{
  "n_layer": 10,
  "d_model": 224,
  "n_head": 4,
  "n_kv_head": 4,
  "head_dim": 64,
  "d_mlp": 896,
  "vocab_size": 4096,
  "activation": "tanh_gelu",
  "norm": "layernorm",
  "norm_place": "pre",
  "norm_eps": 1e-06,
  "positions": "learned",
  "qk_norm": true,
  "attn_scale": 0.125,
  "bias": "all",
  "tie_embeddings": true,
  "parallel_block": false,
  "init": "normal",
  "init_std_qkv": 0.0269,
  "init_std_o": 0.00602,
  "init_std_up": 0.0269,
  "init_std_down": 0.00602,
  "optimizer": "muon",
  "lr": 0.00373,
  "lr_mult_down": 3.0,
  "beta1": 0.95,
  "lr_head": 0.00744,
  "warmup_steps": 24,
  "schedule": "cos",
  "final_lr_fraction": 0.03,
  "batch_tokens": 131072,
  "seq_len": 128,
  "doc_mask": true,
  "train_tokens": 396500000,
  "steps": 3026,
  "dataset": "wikipedia_en"
}
Each number is 500 + 40 x the weight over its row's rms, rounded and kept within 0 to 999. Layers, rows and columns count from 0. Numbers have three digits each. The size before them is the row's rms in percent of the matrix's.

# up: layer 7 MLP up, 896x224, rms 0.125, rows 41-153, columns 56-111
# down: layer 7 MLP down (transposed), 896x224, rms 0.407, rows 41-152, columns 56-111
up41 100:459469558478548549534514483511540492527559467539449503499420487506476527496567399504512545505479459522520439456493520541459587517500520535501499478447526545543462506527
down41 093:454435475520457494503531477532496534449555488485493535457465493492481496516523502501473524493500525524437450499521526472499473521565463563483480613493473484433491448533
up42 097:475598492466499514510535537507485487484529419508484614497509469477553478532424551418425502538455502515505582482562531507516582550447435472521543511511562538456470462508
down42 094:482517489510501532498490506502490459518503542523504466496470524517504509507530545569514550447455427423445509474489503534432573478473469510538444542430483483461493445546
up43 107:539540544486509440510498545474403538543459521437555492455429503508541521478480505487513516548426446479494531534468409491446448493517496576482515490424510523496457513473
down43 110:556446584505512527479472557446489442535453502467461476526491559485488496478563435560468533412533518585502500533457478540483534499552499476538523519408490478556479508495
up44 101:535474440530548454446458556515497555574491540484475540459594526491512446509467456500400470527542521444376501495486470498564493515510465473497517500484542470526518428569
down44 103:467446476466528574494514479498507457498464474568472497568465540457443469471464553479546533514456518557470454549550560576467501446509435557465481420517484571523483511498
up45 101:518475461530559523498509483537507465522502515499475444459542565463497541489495526540524457475582528513507453488491537444493492472483520556511492452541549518536514500544
down45 097:490460521572492554566518443549500479514571503453487512517474427539461505418543521525416533468550514541522489489455464471473464470549453547544484471554518484534497476512
up46 097:515412499551451534450483439533478509557473557473467524445507480470462429517400550478448526527506548509546555532461561510429494432531477461434476456525481502491489557451
down46 102:482445444548526531479439473535556469541447487501423491503477551449429476511448476424431462514486527495532523505524541533544510545535505472440436480489518554466447494496
up47 100:454540451460526495485473507491537465537509508593450503489464576497557478551501493426460477542493419502502504513602452502531451489508514486429433465476543533528512504477
down47 101:459489539481510473529544538531494552523449505438498477457491556522444503500531437536481560448530452500413528494511494442517614444499453539531453520445522552476471468527
up48 101:479454545460513463468496506475473448544511474534491530518493549511586552499486456508497449536453504555531462460458575554495427491435517482513462538467488472512513504573
down48 098:521466499507493448490483554474424512527472501580481516402549500473459436538492550544510489529478560494407476544513519410501578518495479500477495515466490499456512531525
up49 100:479511475561518480587486484463526572509485486497544486537517529464533484574524485501513508536470469577487463468553489494482442481529555519434512455519484408495538427430
down49 105:505513460453526544469509505458515452485463535532509501438517552535535470513552439437435546509556567563537520544508439526577496499490396503496470474487519540534493512498
up50 101:449503473515486566495495494499467571450562501496534442475589476518516508510552470522472480500485546551401505576461464498473488514470560491508526445458532429511504477498
down50 103:521521531567499549498512504471444482523553476518480513429458550422558498499482517523442459518467521428534495538551501489463490496508462520547511559456459506527502521431
up51 088:504509533436536470470497539451527442551562445474487548491519505510484457534458515583502544483500515501518499500458526520381488482516476507491469511530512503478476573468
down51 084:440462477600520498584522497497512557471468547459540486578574552528431494540481476473534529528542514489474482524505485446541514496533504494582528571500510520540520524492
up52 094:476495472505492443474449470434512507535546516473510405446445496448571542487467532555443571490525551533503469507544471506571508509515497491465474430516488477498455441414
down52 103:505532431516452467506526471558537537530509538471519501480550499462518461490448513504549449540507499526508544540520480484434479503422515511492502472561496461475518466502
up53 097:467546441528502549443539519422430586511454551494561510456470402543491460490498484495514477548511478506481526557420532520491536478426520476491461447455477499522606508527
down53 095:498500535490497500608456483495542474440505501515454471584515533506552517493488459519492513504507502516513509581485464534549563447478476537498496469488560521535475554538
up54 103:505473521445499512538575507476478517521554526439518497534444524450548465506545495534475509467541485509528476498451549560468466470470488513510389453514533518556450550601
down54 103:468530531538426410424536495530452589465435512508480486502448551460593597524478468533604525529526453539503480487535531481513551520545533494484469518545506586484556491520
up55 097:461517540495615485511453559594467578523526486521419462520545483459559451512445492476465509472509458461541505439445462482518515507440450543537520504500471475631476457444
down55 095:506472510492502475488502412511546468457476490482507581549535507511478517556417491467494512502538442431584508481474506545495553513487521398414506472513587538477521465589
up56 088:519434591505530502447535457494490507488523536529453415550556552448493457517507531545519464485527391500505446524520534491577454471456539560443516509526538415484509522497
down56 083:470566485470459546525542568480456583494519528510538459506553479500473510491481514495428550470524445536483544504500428486511472474458466480485503518502456518496505499512
up57 102:470496501454493528440525505503405480536519524430558546488541473445515490437515521463429466531492485460474514462523509553540537501483551527524517496522443525520446533532
down57 101:483455523485502476496475500523471520583566468533462499423532457463512543563469496498482493483446482481506468511483529496570531522434493496550507455489496424430561502497
up58 105:511516524531502510488496526480514498511556474463457495478531493598508470486509490566491498477394499538480473505514491475529528508422533473556473468557464548447490507531
down58 098:497482529549501514504526509501533413526458544474543548495506531512523492443463470467497518512516467429482465484503483497537469543484441455445552439511527465413454519492
up59 096:470518538525475498471511512566522559550532494458485457536525450540437556438481534562420486571475465516524419537572467496532471511524553462547473436502469493525537493503
down59 102:488528504488497455494468463509444489552494579477550476558553576482387488506529464489482472470551514478616477488491429565561501476519487533507513485469583450492512501510
up60 102:524512491531530478498429483451417481539509443520477477557518519504527495462461578515510446557570454461581433491464508398506440481545464520438477503546534479407544491462
down60 103:479492533475428501514574533498481424533558403446502465435452447504474528537529519447514497511451503551514490515491501454486594499429530484521507512542505467510505478493
up61 095:475444501460478483526451432529463511464464463496505544538474582605575483519473557518531542547536495512515488434491454539514543461542432496499584481548509509442490519454
down61 095:497449511472459511517515537506569503526501508546484562520486481420561524490501505510513446466476547535538534564412565542566477487515479487511525483501451496562480432571
up62 102:564508430515510513491517491522445531518494556510493523500504535508599480526519492581501523478452447454569491483517467464445517541515542422456421551490595449515541575537
down62 107:480534505536476561457477557516560453410516545474506419435531502481510409539466549575553524472506481478480485470482446539528456511486478492613535481553517489443497415469
up63 100:465469486542487499495530495523536565504513522540424473501509491468566466508534491507517496488465499543423441451538537496584510429455544497480539458490533454541477590602
down63 106:473526485486577509489532547503524451519515499537513499577453535493484478497492494514463525520478490525502509471491497553481541456472493497561505399465485495473482527478
up64 093:422580463498490509485540474479522433529517563477537504491540511510482438486544430406529499500454500450495538508445462456468548486462456523543568535474549549489502514519
down64 099:504462539485474437549464461473438546513506526482549560599442508462586456486515510458520619458452525473481471549498486562549449482504519475491503527490434504514402530483
up65 089:547494512470539495411524491497485565522527459451527450480485508513409473503436514512441536470509512607503537531523483470532536496508471522534486481545465490519484566565
down65 090:475485512536494463498513428592568517547483537465493583502502490530556476434491453493482551456542469510555491499461507541408486599550554473477555536523520515474491429566
up66 102:517437469518537446502511470477563527522447453487470436484418516509491489497435545472471552517495424462510468442500512536512476471440482499497479498523526466547466532489
down66 117:498535492537511454495491527540556530516478467524541489511476509479472519506526438525523502479496494497548528574611470512535495563516489461530408614554481555481445483490
up67 099:502534576522481475461485413495541521487467501465547466514425518516464549479441491504502446487521502494526468488550437447527403504536419522502525526420513488507488512560
down67 097:451507512452533435463520483496531497502538506467479557543489492535589525588534501486527545536500545488509498495471526517516500449508487511499517549445497442525470506484
up68 096:481523482509410499492537540528517563505510543445518456538503452502485515526485431431506475430538492554493494416542494566512492456489485519477510470433436522518527482453
down68 097:511524524518534482536456496565551466518496474481537503570515502480541433551539460450446413532531503478509489485442523465465494455495411507420537440597464409482551494494
up69 106:502445489476518447449564497603460482592533499473530505410512516500525487446485494510464487495562537520491514413540478514429577561527507480490490474517501477470489433507
down69 107:496508455556522447466475524501488463532448562515545466435517524486465541477527460546561509554532601480488451536587494445524489504541443437509520445437545419515433502568
up70 099:571483435458464490456605589473503505483522561502515533508514441565546450541478558558497510457445535476568571493459462508521495492564523491443434393555467578556519448563
down70 108:527540472488468475470503521584385526501444499524465478523527503521544508555508500540505432505533509547487545516501437493539453437550515435579352456490535536538486499539
up71 098:494480516539479540501409520528454553479489457399532529526496473541498478499477543514494468566467437468494513446429527456481519461607547517495459477555528484464495536469
down71 108:421476568488535535490516590535489449495489469516469542464540491454427529521486506637501427515504566513469483471506461465441623454471501493571461459523518472432445539459
up72 098:423550560440482459505481454513434504481549478557449526537481414523469527471470479528464412537506497525541494525589445502525472505541509525486461494461461526575426497483
down72 097:518504433535573507495528528542517464474505558462493518513442524536500472577553530525496492507486569444447435532488479552572496476506486482523535519489494462501487530468
up73 100:437496496483514504548486521411513547470466520444533509504546443518551479542462450474446502489519488487517511469487466571508462444503484446504494487486429520456491532500
down73 102:581540520498522525501489537463592473547559500475451479460553538485482551533483548487435536459480500500492543487513512519484580486500540567470498525455528452501470537502
up74 103:466475575524480453511456469408448486527484524475482499466490565502498447511520481459440492531439515406457546508500517532462521530489520471502447577503473521545422460542
down74 103:528430434518506479426458508525425537476487567493488504530509487511504537573581491556582536469467514539549496471526582424531469451450434520525473435538485462517552454515
up75 096:514461475513555507555556458516522534528463557467573444598512482537499445497446493513529561605516481500533501455487485462580492482553547541499447481432454463501527488489
down75 099:565423446529432549480494516517499491519544547488465514502555505452397513487478471530521425478458488561498537481490497490478504460457551572457530520498527472517472534492
up76 107:479526463523454486517522509565508499545513522499534527466504460497478530435518455554392505523429462451479538473466470546474460535456542465430601454469507542441483484572
down76 109:541515528530474479511427557550531478531502501544486427449482469460434531555536576512514533511494526530483523459488529468474549426525535535504471470513524519468465448526
up77 095:503522476529490526492565404485465530424486522465543446560504590548445511505522459559501545486483473543535486519395522461498464506547527490492393582480499496487432544516
down77 096:554517521375497495587568502467536564510512546546514454569448479496474538480491497506464491459479463458468555557556504465506477470516475530459558562505503524524540493544
up78 092:482533448493508470505573508531524513486499542463475434489442438450579531563481556501559445553475462556520527462448442570511487485560537416490503505504418554470514398421
down78 100:402482468567537560473543509461474515503508509485535523489525527472547488441448417451495562425537467550489432441540512486514549481493482471497538544498534540524509502540
up79 106:607461516471584478514599464477501572501539541527497529536483455600536504553490519472541445531550462478520485443488561528449457527478519566452423554493510490485545451527
down79 108:452533532523501456476435500466462495484465408489481489479525490428501531501476530436494508542484567499455520476485519575573515522544506489474550440416510536425473481564
up80 107:426480480469560579500439485541477481471489517507482406516574534490492477469494440552459522451431582498497452477412476492497499450553518449447453461566399498496434496533
down80 098:497467517520506465491521487500462483571510520470520443518492488483494522452521483478536470505552585474438538492506537449500494389475418525442468490461490512497426458419
up81 100:519478499549504496481557481454468551548539486572497435572501485555461600499455494454480500486517521631512495499481491467493585484466484469493507552448538520434472462492
down81 098:549599457506477433427529384549462494450511531495535480475479468539502554535472543482516480479498502454479506427528469470484464486497450443506422530550533410512512489541
up82 103:428526564586496494460524473462544461462519462457503493577551525472544538493515522513424509468482488527407462433362496513509494525566449520469533506458432473556405511548
down82 102:521424548522469439461557512552456558536490512464480514437501525456530424448489538521530523499557545545547504515520427524466577449440509609484547508526470491491538494460
up83 094:534544466478492538506500483511495521465487448482559510505490496446542465453519434492502572493545496509452433522476542469450535544504418550534418427584464522487455543521
down83 097:529496569532518499490497540504572494576524463570476488573531469544506488482577556456604471489518509439453510562536481518495458488473562406521554491462508479585491482473
up84 109:481446587553487511483475493529503530514511521505474478485504522601532456487497482484508575457554440549466492548503510501499445576493428543490533505466498427463563495572
down84 113:526509454505493557474456402413497534502506474482527504465536464482519521595469507468527518532524496585540482508492515443604515479596559487559453527508553440488591560511
up85 100:489513455501443560489470501493471563463516451554430491423570510475564481470477503491543513475525508418497485440467574456524504533481578507622504511575522454532476487528
down85 096:512533432534495495461491531509544441510472501511538492484508455483520480501454503510472448479512466507518500550463478476519514538475435514476498507460513465496626511517
up86 108:476488436501529498498532474489439481499495533479416537466480521580505452542550461513533498517544457515549444466505476509536462498453539478516446492447453466504495512519
down86 101:482513580525534505470448527498417493561478499461494468471535543528534481467523545587422498503502428466504502454510491459531497542503518521487466519492472557503547495487
up87 103:491475506498440498484536496429527472499504506420486416561492412416500487460449542519531518533471458507494500483476531546472540450529474469546492478599576494513494500472
down87 096:549477517441526514490508456555520559507482487534479485447532541547521462498454507591426527463494450487474502412460549447494582515490555459443527526483485460551523470497
up88 107:496574529526490542470551494592498495474471538457553365541585420573553473452485461552562516483498518477492462506484451556513479541537491528413452531495486532468554510476
down88 111:463463522495529505455488522453482518518523537450494547542501512556444473504515576564549470466584478466524487454479455487553490495503539527402464473492461497590526458478
up89 105:509475510502475544528499466575496516560524528542467466485474494495480483486512523475553481464479590551540532463541573424492493448472548489419462536543503453453466535518
down89 112:425449562502488576484539477506558452563552461535499503534528556579555509564476511507512431480521476518493457550532507505473508450519478490528506513482478575507485412473
up90 104:509510513507607471504477483440544496474575466489531520592457479450500528467534554477498494472438429484532424460492544508500466543479530486513429524510411523544468463538
down90 106:484510445466486532513510462458490467450490410473480472541478544475559517489510541547502487548510506457509532521489548491528498470512457474493481476499505466439577535376
up91 091:480444509460525458511603519522522509543533539521493508558465480530529478481541544471480548524387545489480514465508474520504470464486470468526509555544474503526433470466
down91 098:518484436471430546440438528493531467448474522500451480438522553465478463438448489440531472542629479485483523550494448533485493467478519557531535413508528431413479467507
up92 093:526554512457518517524539501520480559517551586461492524371517533474460463454495492496487490506570437476555458448421471430515451492521510526491497502586518482465446529495
down92 092:457494477478532501461473506480508445502437477534511470531484513488542468448555386548545525469541546478457562585509503568488512443557573451608489504470469513476437484472
up93 101:425533473461518493413522526473503471550499490414474480473503538471525452490558545479520486473448526545495486428562504514476500532515526513461543590495470460529549557495
down93 102:450462473546571467484524542520439580561451423463509536517513494518509578511438515455522478475485513545532523531513515544455422530517452475511551464549459517501466479398
up94 102:503512492422548509445482426489547528472569521524520440481463473471527515456440480454527500474543529515488504486511557454515421497457469481406504532445504541524500420541
down94 109:507526537508460551514425537493526464515556488429521512481475536477495564540529500491459449515525500518477516503500517519475606594520464567521480419516506532536508502482
up95 100:508533500470512488519540529538430539511519562520520528405513517476547490516485456574457524568516498412507473477495525476525503451458488540454507469503383448444540459569
down95 099:528531498474464495488579476513539518540497495467459483473460446359552547444469533445464526492594552479493418496498491530524461537502472487503530533424549505475437494487
up96 101:493485515471512543461497550525562478525558494480450521432517450509519515471523529485426501408385599497537439522476473474419449495538469533472504496594521557444547450542
down96 103:532506510485465545517551478475460490523462534488441478479493557623564467465556482529509504513468512480520509455500519447525503413503582483484578475521481443484514536560
up97 103:519585426566542489513468461481531528566553495502524554488500455556487444511559472504472482501494552514496490485478546542483559432482527509514478540486551487478567515467
down97 100:451539545518506548579493424548484550401466498483518505530455445441502494548506503500542497615488521488538494460488523466513529416516468479481521507494511497489464528636
up98 108:492592559502538472467558478551485488516441558492545569526477596484522421463429465503452527423499510490497494490520512474413525510525533554533489496516537451481546538464
down98 108:487537523461408495473545478485540455472546497525451490528483526544585516538533536430511496412496504514525536542427578508473474527479521518417511507533474517480542525486
up99 099:468488520437549499415479516468458575538517440446527500424507547525549541535498478497446521438466485564434486590519526516517513534481485519553489610535567580541620478495
down99 095:487556485497496474510465511486479492467460562465494490502436589541538516516457519545494528496570497533474509556504529538456544491538502498560506422442548498497467487547
up100 103:541492453515540487488506514542506393539503528478527480473476469469530452533485519468543483522510465514464434551474523569506520528558443456545415580481500521480499508539
down100 118:549479548499481462516505521505499494449507503442477521488483498452475510551544512490515533526535527602439567467522489546488504529446492493475439535505552502426487434503
up101 099:530485487463473484457482478464499506500556539465493573503572511507464511488497469481547540548545521507490425516477449527501478481468545568501482450525487444487520479597
down101 091:543479469504463468543489550552440497420530512515476445481566511536431510529536548484506502551486524432513521498538550457527501467534467481456480477464507503492488575483
up102 099:566552402560461543416478459465552569456458525506461498421516528522514448506537496475464564480558536541488522490505441456498533519467543490536513445471498578537407428434
down102 107:513515491499560471524509549494489440463468467556468519506491477434560485558482492492511540479380447452502492522533469502448450517515551458457519504483486517511521468522
up103 099:529502484447511515485471554489499493410487507400540494528476513533521477466436524464482506490535485507468537445511523524483479432541486503472520409487473518493470499531
down103 104:448497413566570473471463552521414508468439450512422521466465472557444430459561533529474554500479504521550548478503489453488502493522466424438533478467446516505567456555
up104 099:549553465554444548521468451452537458466516486503574569569424485482525449515476527526490519534461500504517422471488417482450498461436518480546492424432433531424505476500
down104 097:508433467570522614468454512487524501458472521516503418515474490474561527450517498601509500496512480483530450610568457560525489508503453553546492498491507461518539463493
up105 106:522475499529522493503527431631465496473513471487478493434498530481510496512464545500540487563458477471491473572449563469424526462518445449451484460557470460523563526502
down105 109:534516578476442511470464519479484470558455487507486533515527491517514512412555503526479469522487467543492467534556530533502417487481564564445465493472482522522554471492
up106 100:513483556548481555452457473507468491443480505550514451491538425508478462460531364505517482425453583543498522553490582442551536499494480520440514512483497569492470448460
down106 106:526467470523540512499551515481516539485562453512500482479493497447463532521549481519554496514528510498521452488487533598473469470520529441509472541509526507460559473522
up107 108:549466465479518471423511483522494490478581607450457487420436516449518495524546456491496480521552471537455559481456496541482539469553581471513434518493497537452458591463
down107 111:482520538463503494414516481429537451461515435535528531532564495536586442505473436511468461547475521544490526538531575546536541523459527468457463494536469537601537527550
up108 107:433496502504530530483500460469480521627534512473507578508512496437486444493485539514501474456558434523455513487503543529499440543545450582542556439534514499508426424520
down108 104:517511497442489508449413525464477549508385419484459516515577501476521486488530438496542561487490460493470530466563490502512501487441510465480501491539599493497449456537
up109 104:506488515575578532510534518482495476448508520424511432481481483476518473491446549509484522482454550548499506505547470487411533515503514532462559463544520494560480564485
down109 098:463453572468515458465455527473553528564539511507520516455487469486478459520559449516416506531478488522486449525442556479535528507484526464601552505523600427457551549461
up110 100:464448480507523501507508439487510493521512501528441468413382486508558477523511435440469585532538450471515467502488508425474480499546445540458558474536493514546513443483
down110 090:515487449512490554534489573543487533485514500477528510510511458525462548489474518499465516534525464537520482460502517513477555562470510483481505573411437420462533472385
up111 090:586461519447584551493496544499480482450507489462520450542486522510492425550404484470545523439488489466486475505511507517551457507538496500543543464509522424477465523493
down111 091:476511457512530477539457438515549550529486563542508575471540535460547522502546536467523462546520513523505449467530503465497491467467489387480557487470543532473531469529
up112 094:477494584494387484454505445479440516491459548527517501498572484574458466464433422465431480551545483507485450480525473482505459390500475485538467525562469498476508491513
down112 088:565455482423582571527524525572451510435475465464440542511510532550508501492528507457517467485408498484495494464459497461540453554506526494482575473495504397614505528488
up113 098:477577419564518498545507488555553537485548518446523490483546490500526410563478497510464497502461425446535418474478526465481521451537486491460616544421443537527477487496
down113 103:487466502539495478494458429509458481440504485479489437507514550568524501508589452523501426538490493503476531507436468521501525462492472541416447475452598543510507502504
up114 102:505513476544504533481471510481539467515463558492511470463465481486519514505507454486522471553484673516559490496526547501474554453529566546476481463535484487488405476530
down114 099:501544455519470553544511520523536483568468471499496485460519367479557573551560461449558521442511510469496467501564543472565488461524476412403533543483474533429543476443
up115 095:541526551532501518455511501522443525441438541529550495487452558502498437514537548466523545556556485428506497447526485508506519446452539541491527495568454519444474484551
down115 091:588498475475465585492522529528562441459466483549481460560446561516568528499493415456447503489545481520588460490449456519463464507582503502543450528561470462560418541511
up116 101:498428486433430453527487494584478440507443540529516468516473478570524508481542539511501538535480583508449474441493469556483540428427505369515449487502411543484528438426
down116 095:486506475505610523483476492444503464531483443424465482582457546492495503540464530522470493425487451393499535513561513460420461539516580527570486484485507453418570505508
up117 097:490532547432526443546589504499459461469510511514429541509452484461488431470541537476488584444511487498482479600528561494496464408530504531494567474502485550528511454464
down117 102:506499457467462601463545507439427443546516418482515531457500540561514549469485449491486377467464537502485520544482508534431553525460493426484504521409458520553487469549
up118 096:554479430579563513489496445539527438495483559481531488480498489430451487453440464482487534522532421493486492456512482472473557450546512508495406505504491439368519489473
down118 102:417447480432452521492421487564466474496502426500525474492450445528571533439467521462553493521533486514550497573498500527484488475502448484497526476494503496481542525546
up119 104:458524443437542524433542521495555495499491515478490508514476457552442434520511507518526534514521496496489480507534487494496483526445540473453490537523516558484517519507
down119 103:494517586424528577414508541492498501489488442521450478480452493510463447463506594525543492549459498483509559534493506474544490478499443512471530517496478513533469528450
up120 106:533519544482541519459503484422537518413451556516508454520509536464441447502496513513486565515424574511505443577542462506575486535496508549534580443443440491547429521472
down120 109:504531490440498471462431491501485565508482511506522539517527505542577540537495449477481515485477475426504522513547503435469509595476535514477543495504463563512463512502
up121 092:546503497467439529512526475493473553515549525461520477511450513504481499505494523464474419581494507474566489492526406540490548495468545509550525484456491559481528493541
down121 089:562539562479468455505544494514479512496458514559467457479544563481572503556526442543494518477458576508411453525486573495566463453573511539474469461512517448502575517540
up122 093:508463532451573482530559477475470494476472543535484498564517505491455544523528542505503537490482528534511476496483496572477362510482486470494515449505441507515532479557
down122 090:552463450452457463531515476490520468515485513498534499466507470499455469489518511509516466541582477462492512505454535507520492426547511515454560479516456563469553446464
up123 102:499536531511524439519467549530462484553470494487487451534399411500513444463527517454450591542506465500542435500445538502511457521481469518548534427487502390477511527555
down123 104:525540502480514541437523526455397502507490477530528440466500545462486532549503453516494507469526451460461414542476467459529519478533453551584503491449533536462466438518
up124 095:484514498466529492456481496504523520420476498467478460527515472466521524461491541509530464521510515548474542421459545475522440489561526524525565465499510508499545569548
down124 094:466517502499524496477409471428409462563513511477471442528547504530433524507467466464525477552449501469476517601418467543556406535478468449495571478477512480492515507529
up125 106:502490428584512507533461442510442513482489467463543518502451424488520450520472537507504505518449502509490495540523488511516483520478394557579481546467433528485573479473
down125 106:510527535504478556521456522481501498561455449489473538555474540524510493515475511404485559497573470491488461508543441447535469510532465537449448450491385455522505493495
up126 105:456524479484541557466499486426454487485506525475400422443470491578534466529475583551540435491547457551522467513500512544544421425451422532534461440485461439524489477424
down126 111:517485459470470555427540475434383511500469493480538519510576530509509501505505510502492462502491522494468569464463495527487496484543595516489531469551561517475464535511
up127 110:438571503520514432517568508476435414511462503402496503540469440524525547506579432538506512532467460529509465448511523526536484549432486445550500489468472463471549460544
down127 117:513480533561456471551508462540517474527456468571526458519552558487393528529513534506458557470482473509451542430509465479540474474474519521486570517544491513592497438481
up128 101:493518491532515512522516513485477519541501453492521528431491529497481435559552503510545460507477520418529518538401510425547470527563419492554408504487488484472533458491
down128 105:490544555555524450468504525480483535553453507445534497523463483459536456499478515505525506473431546470538464578542539426490435478472542475509437545475462556471424464502
up129 106:536482526517546488470482548464519514473451458455512523511503543600526462509535474523473529514487443478469574446578526529573486494543481461464503454506528529460464450490
down129 102:485493481523498492441478535549536455549508504462504481443541521513572468546519457510510468482538494506472513596482483439436452454510486498504418521544496478523492482516
up130 101:511485468560530534502515476553432488455526533524502490488453439469482514405474549545434510470524459473488468454500494539535473500515478535512470459522488503554529503485
down130 126:508518492505568520526519408561498496479468507502559432544512528427467607387440508491517522468524509495560427547496531510529556427422506476533546501501533557525566426504
up131 098:557500514447473498454514424491600566486509550500493462487463488519589487548522498569406503558496525454465476497533508458553549497470536483458492518539519464470477518476
down131 096:536472510508518507441479557531412543449501459466529570541455543419544547536508593560492517435414474525562501600473433485472492478482598504518516488473487509490476520492
up132 103:550527493479479527533425449416495469538484549536589504478451481518558456526494453599490501563522582450562504455506495468534520472489435478435493538536533525522525498522
down132 104:541525455506552453563543482472495523510467532422503443551576533484459489422484500554499538507460561538447517471462440510442500448530546529428501469448504584509470489547
up133 097:402489539521536492516570516520545502512441472597445539513512418431456512489492488556433463440496535521545506473478505437515484489520426506480551427504497528492480458549
down133 095:446471486522464514525527519544505455511501496519555529549460468446521566440450512561535559505524481509465525499528463532438470464496449535554491507491474434505446530478
up134 096:504513496458490504484545466476515528420615494548493515590458525513552438506504395528493459482552508471460545490533508527481399516446582458495494521507460455504505450487
down134 093:482471513512502489530445491466535485525488559413548367520484455547492507527522464482555505514482453456514470554442522525546532477451519484475474503574555502518504450466
up135 100:537471500557507475443555480489555499434557518516533493498477529510544513452457460448482434496471464536509541573456492472530495536541513499443514455496503538578402470535
down135 094:505482484439508490399492470465469496526496529498483503451539558480579556591544491487495510509521524501538488537467462453501543567458458432545492484487520496502518461545
up136 098:509547483458448518492530481481515464615557484519508545534545534567479483470526486464455508468507443472529460464548507491451529463441479512496506532511474577473558472449
down136 100:484464525527508525540455519540458522468542500550545489574481516486491502554473584397558538462373519455542527448503524515438458539482476591481499484481543477516547441515
up137 095:449492468468521504502496404474431530509569576514555525498565434482547558534501520495490515460474526432500460457500451565485486487473567461478562502468559569465508479520
down137 097:494420573581459489587476413456499536496538521479523469486601507565478533566460447477533507537490477453564462473459533527480565443469510463467495477532485465539456443525
up138 102:521480455506534538518502465477543529482535568479492575564524471526500426476507446486464587485476494441576464526498508496543470528480486489452528470443471438507505524486
down138 106:546530495450486511522437504606525443452493481564548513549482499563491465450492447502476491546518593502513505592530493471524504485439529491454534527528524530512496492478
up139 106:481543534524529486560528461498441504509530442498502558506491554554570482451579472420438603475511434508490493543535481491521529475454488468551486592483510434442413468517
down139 101:532538465507532567516497527502487438590493458504500494531558487555518475444476477462465501498498516558521431457503504543465479454538544477462450483480521557439473507493
up140 090:488478443536526491478580487489515530462470488611486485484472550508482494440502526506516505462579441547535398538508505505520507490501479462494490517487492484555544526461
down140 091:522485454523511488486535554471498428497503495495536492539524502448518513569554469469544419445548470455527459438478557520492479482481477481536455492564556493488465535508
up141 105:438487453527483473526478461554518527394526478451466474510445462462511478547463556502533630499474416444498498454511574453545484419546477520469517468513473471502477516411
down141 118:423567530472529461548505444554468476501397495500475492526497522469565597441552502516511465435458511467521561516544570538562450473558590541500512524516470481489535538506
up142 098:542574560493480527508458434519476513543570493482497509433532478537480471498476531562485496493448525502526490468473484474509451562531458507555536537524547530474498422452
down142 097:555455517461448507524455569441476475541480485569495418487414524425505448546483460477480527551487526519459528479510493508515522455425537463514456501462497476442447509530
up143 100:501515490465484495500557456487481462484513444546569513521519476573474450525482504500499445429456510490466572505487451478490508559499465488476467505522446448498524506434
down143 099:396417404488463512490494419553521513483479518499511514503467477435540555527501470411462469521544523520503514468469491516476544512530507534588489478567554445548446555551
up144 098:553497479540524434447516559489495572433504447517504556459477518509552531481476481459454454498537493480533530457578552436455467519479502475455459463508483550447488445547
down144 094:507524506466544473528538514462580430530491486578490524562466578477445478548547514409445468442489491515446466467517500517473476491522520536506473465537537473424511534473
up145 111:524521503471506492516473458517457502597537461492510501518398520431513522462518484455526487490451450544494515425523453517514511607483443531478522536527559421494443506525
down145 117:665511500494465421492502485513533483496535507433509492427552545545462456539528493493575480532548440526502513541439526537531515459470454487451507480486547554447503480559
up146 106:543522560501486533473513500483503422537540551494545504520473522463530446473527508399479529473583502534499559472522499449501452463471490559544421558563473514567485569525
down146 127:415488518475492556449460436526500413560504541501464509492504519508510516560544466450506509458454519544531490448499468486552501509521531501535481519413467526449500491542
up147 099:517511486418456501496532514447490487514561465488504548586430489483581547429543535507465450514488435497455452484490532520471487533533481474529525556516493525552445428527
down147 095:555503498492496470509506494540499401462527499480532408531491446513479499491515442470507483478481578542506560559485453483526491394479518523538516487505487500437476486471
up148 108:513588525469482505428468583519393561524476455489475512494504483484554526507442391486452511446522454527552498540498524545500571509500519510517493541533422526534411475496
down148 118:544459488505442504487501565479491539444466482502424515473479508462520468528469544507481478504492509506520538513485504578443486453489498510490521526504496452476494505531
up149 101:482446458532479576540511522493550542500443564552470485513463528461534491550484477505551463415433488506455425511519523477414455505475494504453482477494478534570527447472
down149 094:542464491550478545526452467499547483450486530528524551511464552462531448589546539465510497518541525584501409480564515473437487448432489496387477500547500503496420487456
up150 103:479504534522523509461510442536432544542481483508577508470464564492561550519490549464531508502442464476569490510617449490524529509540444523502555461514560590445529493559
down150 108:496486517567489524448414506498447541553543504501532492453559487522500547563495511520479456507509473460504474529479368462402472485549458443485434544461526542512524495541
up151 101:457499403541602498522433509479523482515506494501505499473495468522472467540437401489518514510499403486438550468440527497460426480567441501517473503498554524513531508523
down151 099:503519496485431487423447457513496463454446521452540454487498460564414557531523457435552507541551563517504522541575500478555561485567462541517533514559460483474526578497
up152 104:519533565529510530519534494494515489487468462470512486533451464454524515549498545365514463535474487509537444519523409465506514497483441455554479548506491503535529439546
down152 107:419498496566598449467558534481506496545427520495456441456459466496464524530534515458454415517515489476497439475532492464513531442570523489463613454546536482513547565534
up153 097:480450482571461530456510435561413528395543600508532477445490502539473524518521478505519449483459500426486450473499501583471441534525462483489433534520543488490515534589